From a checkpoint of a small transformer trained on Wikipedia: embeddings untied during training.
Each number is 128 + 32 x the weight over its row's rms, rounded and kept within 0 to 255. Layers, rows and columns count from 0. The size above them is the row's rms in percent of the matrix's.

# layer 2 attention output (transposed), 256x256, rms 0.0435, rows 75-85, columns 128-191
size [101  96 110 120 114 111 113 106 115 120  98]
[[165 135  93 167  74  72  63 177  52  86  98 177 132  89 172  98 171 135 122 162 139 100 123 124 115 150 155 183 128 149 192 140 130 176 181 118 144 169 162 140 146  81 153 190 120 107 113 125 112  71 148 156  83 156  75 132 152 145 124 135 156 170 189 103]
 [144 113 107 164 119 161  97  63 137 162 124  71 124 163 161  97 111 157 141 142  88 135 163 133 136 152  79  87 168 124 113 127 146 126 163 106  39 123  45  99 136 148  96  96 116  97 129 113 116 186 105 104 127 113 120  89 135 117 161 157  58 125 170  87]
 [142 141 107  94 112 139 166 111 107  98 119  81 111 216 112  97  80 114 124 131 148 126 112 180 148 124 134 101 130 109 138 105  85 165 105  90  87 126  47 115 127 198 183 122  64 132 127  83 140 133 139 160 149  92 140 133 174 106 127 101  92 110 151 105]
 [146 126  70 109  78 112 174 167  70 112  90 130  61 116 181 111  91 126 135  82  97 152 137 124 140 109 156 139 123 155 111 114 133 179 110 106 163 113 114 119 143  92 108 153 105  96 183 109 142 146 132 142 116 138 202 125 146 137 146 145 124 104 114 121]
 [158 161 131  70  88 105 101 147 138 170 169 200 169 142 116 104 126  71  76 127  86 160 121 153 113 109 179 135 145 147 122 101 101  97 119 128 166 198 131 166 135 111 189 103 138 119 111 112 144  73 168 109 136 153 100 176 156  81 121 103 130 134 121 119]
 [120 208  99 147 122 140  71  58 168 162 110 115 181  74  82 155 155 138 175 179 168  83 149 161 149 130  70 122 127 142 121 104 161 126 165 157  87 159 101 149 131 132 178 136 203 113 116 158 145 138 151 128 110 117 115  99 136 183  81 135 213  85 111 143]
 [125  60  96 155 145 156  83 153 122 132 126  52 180 101 151 102 161 139 151 122 102  96 154 144 121 117  86 153 108  76 128 124 158 139 110 142  58 184 143 143 111 134 117  97 116 229 214 129 157 126 109 142  93 105  92 153  89 123  92 139 180 138 123  80]
 [166 117 135 133  83  75 121 183 100 110 158 153 144 127  90 141 138  62 161 195 159 161  72  96 119  67 156 145  93 115 150  76  87 176 119 112 117 136 143 156 133 134 119 186 116 128 203 102 129  83 118 117  85 133  99 206 176 139 126 136 174 172 128 134]
 [ 68 171 112 102 123 166 150  98 114 231  27 148 123 110 143  91 160 153 120 111 135 120 131  49 147 126  81 142 107 109 143 174  95 140 132 144 190 142 135  81 120 156 164  76  92 146  64  99 111 136 149  92 147 118 142  88 151 102 126 148 142  86  86 105]
 [ 88 153 135 164 154  90  87 167 109  30 131 130 173 132 134 120  84 177  73 192  85 143 142 139 143 158 154 154 189 160 110 161 129 109 153  86  67 109 107 138 167 118 159 164 161 128 136 124 117 125 167 125 119 144 133 188  97  90 145 130 172 128 139 126]
 [ 97 173 167 140 109 136 117 120 148 157 128 162  99  71 119 152 165 158 110 142 165 105 154 153 131 120 118 124 202 150 102 113 131 153 116 172 130 151 119 121 119  79  85  90 156 107  55  99  92 193 205 142 148 197 166  93 188 114  97 168  95 170 155 139]]
# layer 2 attention value, 256x256, rms 0.0424, rows 76-85, columns 128-191
size [101 114 131 121 118 127 112 125 134 105]
[[105 132 149 182 151 127 149 135 104 114 106 139 205 116 123 114 162 169 129 111 108 145 142 107 101 142 154 152  96 150 151 168 188 181  97 153  96 123 177 155 186  80 163 215 139 129 120 125 130 155 103 124 114 116  99 132 211 124 137 124 112 155 141 123]
 [158 129 140 136 134 122 133 163  77  88 131 101  94  71 185 116 139 108  95 159  78 123 176  99 119  87 147 111  91 176 167 161 207 193 131 159 127 175  87 205 150  64 148 120 193  99 162 128 181 125 126  61 100 186 149 113 174 150 106  68 135  80  89 171]
 [124 151 128 103 164 158 144 139  95  89 153 147  86 168 108  94 153 124 140 154 125 150 161 202 104 137 107 152 135 114 107 105 127 125 151 119 145  83 121 161 202 139 159 146  89 141 136  99 141 181 123 137 145 102 182 128 108 153 163 135  93 113 118 105]
 [117 100 148 100 103 129 102  82 171 122 139  71 156 123 164 139  81 118 133 145 133 100 138  70 108 129 129 127 153  92 140  78  91 129 142 135 131 140 132 155  83 127 110  38 156  79  48  88 168 146 116 109 123 146 146 107 161  89 209 124 147 114 119 164]
 [103 102 102 105 119 112 141 152 185 122 105 107 194  92 147 169  74 147 148 117 169 150 114  65 119 110 140 156 141  88 131 135 104 179 143 130 121  78 190  85  60 106 109 127 153 152 172 122 135 115 137 213 135 134 126 168 164 109  91 105 135 140 109 119]
 [ 95 119  83 149 127  99 160 110 176  88  69  71 145 117 116 239 114 100  83 118 172  97 194  81 109 101 120 112 155  85  98 137  62 138 146 116  70 106 201 116 131 143 141 135 145 110 121 164 167 151 138 109 125 117 148  99 169  93 125 117 112 129 162  64]
 [ 92 113 134 153 111  98 115  77 123 186 125 131 122 103 161 164 198 155 105  53 150 142 107 109 105 154 149 113 137  50 127 117 138  83 138 109  77 138 128 182 182  77 134 109 125 154  92  99 138 166 149  75 152 105 132  72  55 138 135 166 108 135 130  84]
 [169 116  84 110 164 125 117 122 140  87  88 113 107 143 113 109  48  88 181 169 129 104 158  69 124 129 125 112 116  86 161 123 101 110 152 144 182 154 144 156 125 104 130 160 154 118 191 157  93  74 140 163  86 116 106 131 107 118 149 117 116  87  96 150]
 [ 83 164 120 112 104 132 145 145  66 106 146 142 159 106 116  85 152 180  67  83 180 181  65  56 104 135 117 115 106 118 109 121 137 134 118  66 156 124 183 135 138  76  70 163 150 120 144 153 137 113 127 146 160 170  83 165 125 111 195 182 134 140 141 119]
 [134 129 101  99  84 130  91 116 134 159  99 113 150 149 117 164  59  91 164 130 160  94 105 110 130 139 134 136 101 178 106 108 164  77 117 141 131 125 141 129  79 112 119 118 113 177 121 131 120 169  74 106 141 140 121 141 130  86 128 109 151 142 127 128]]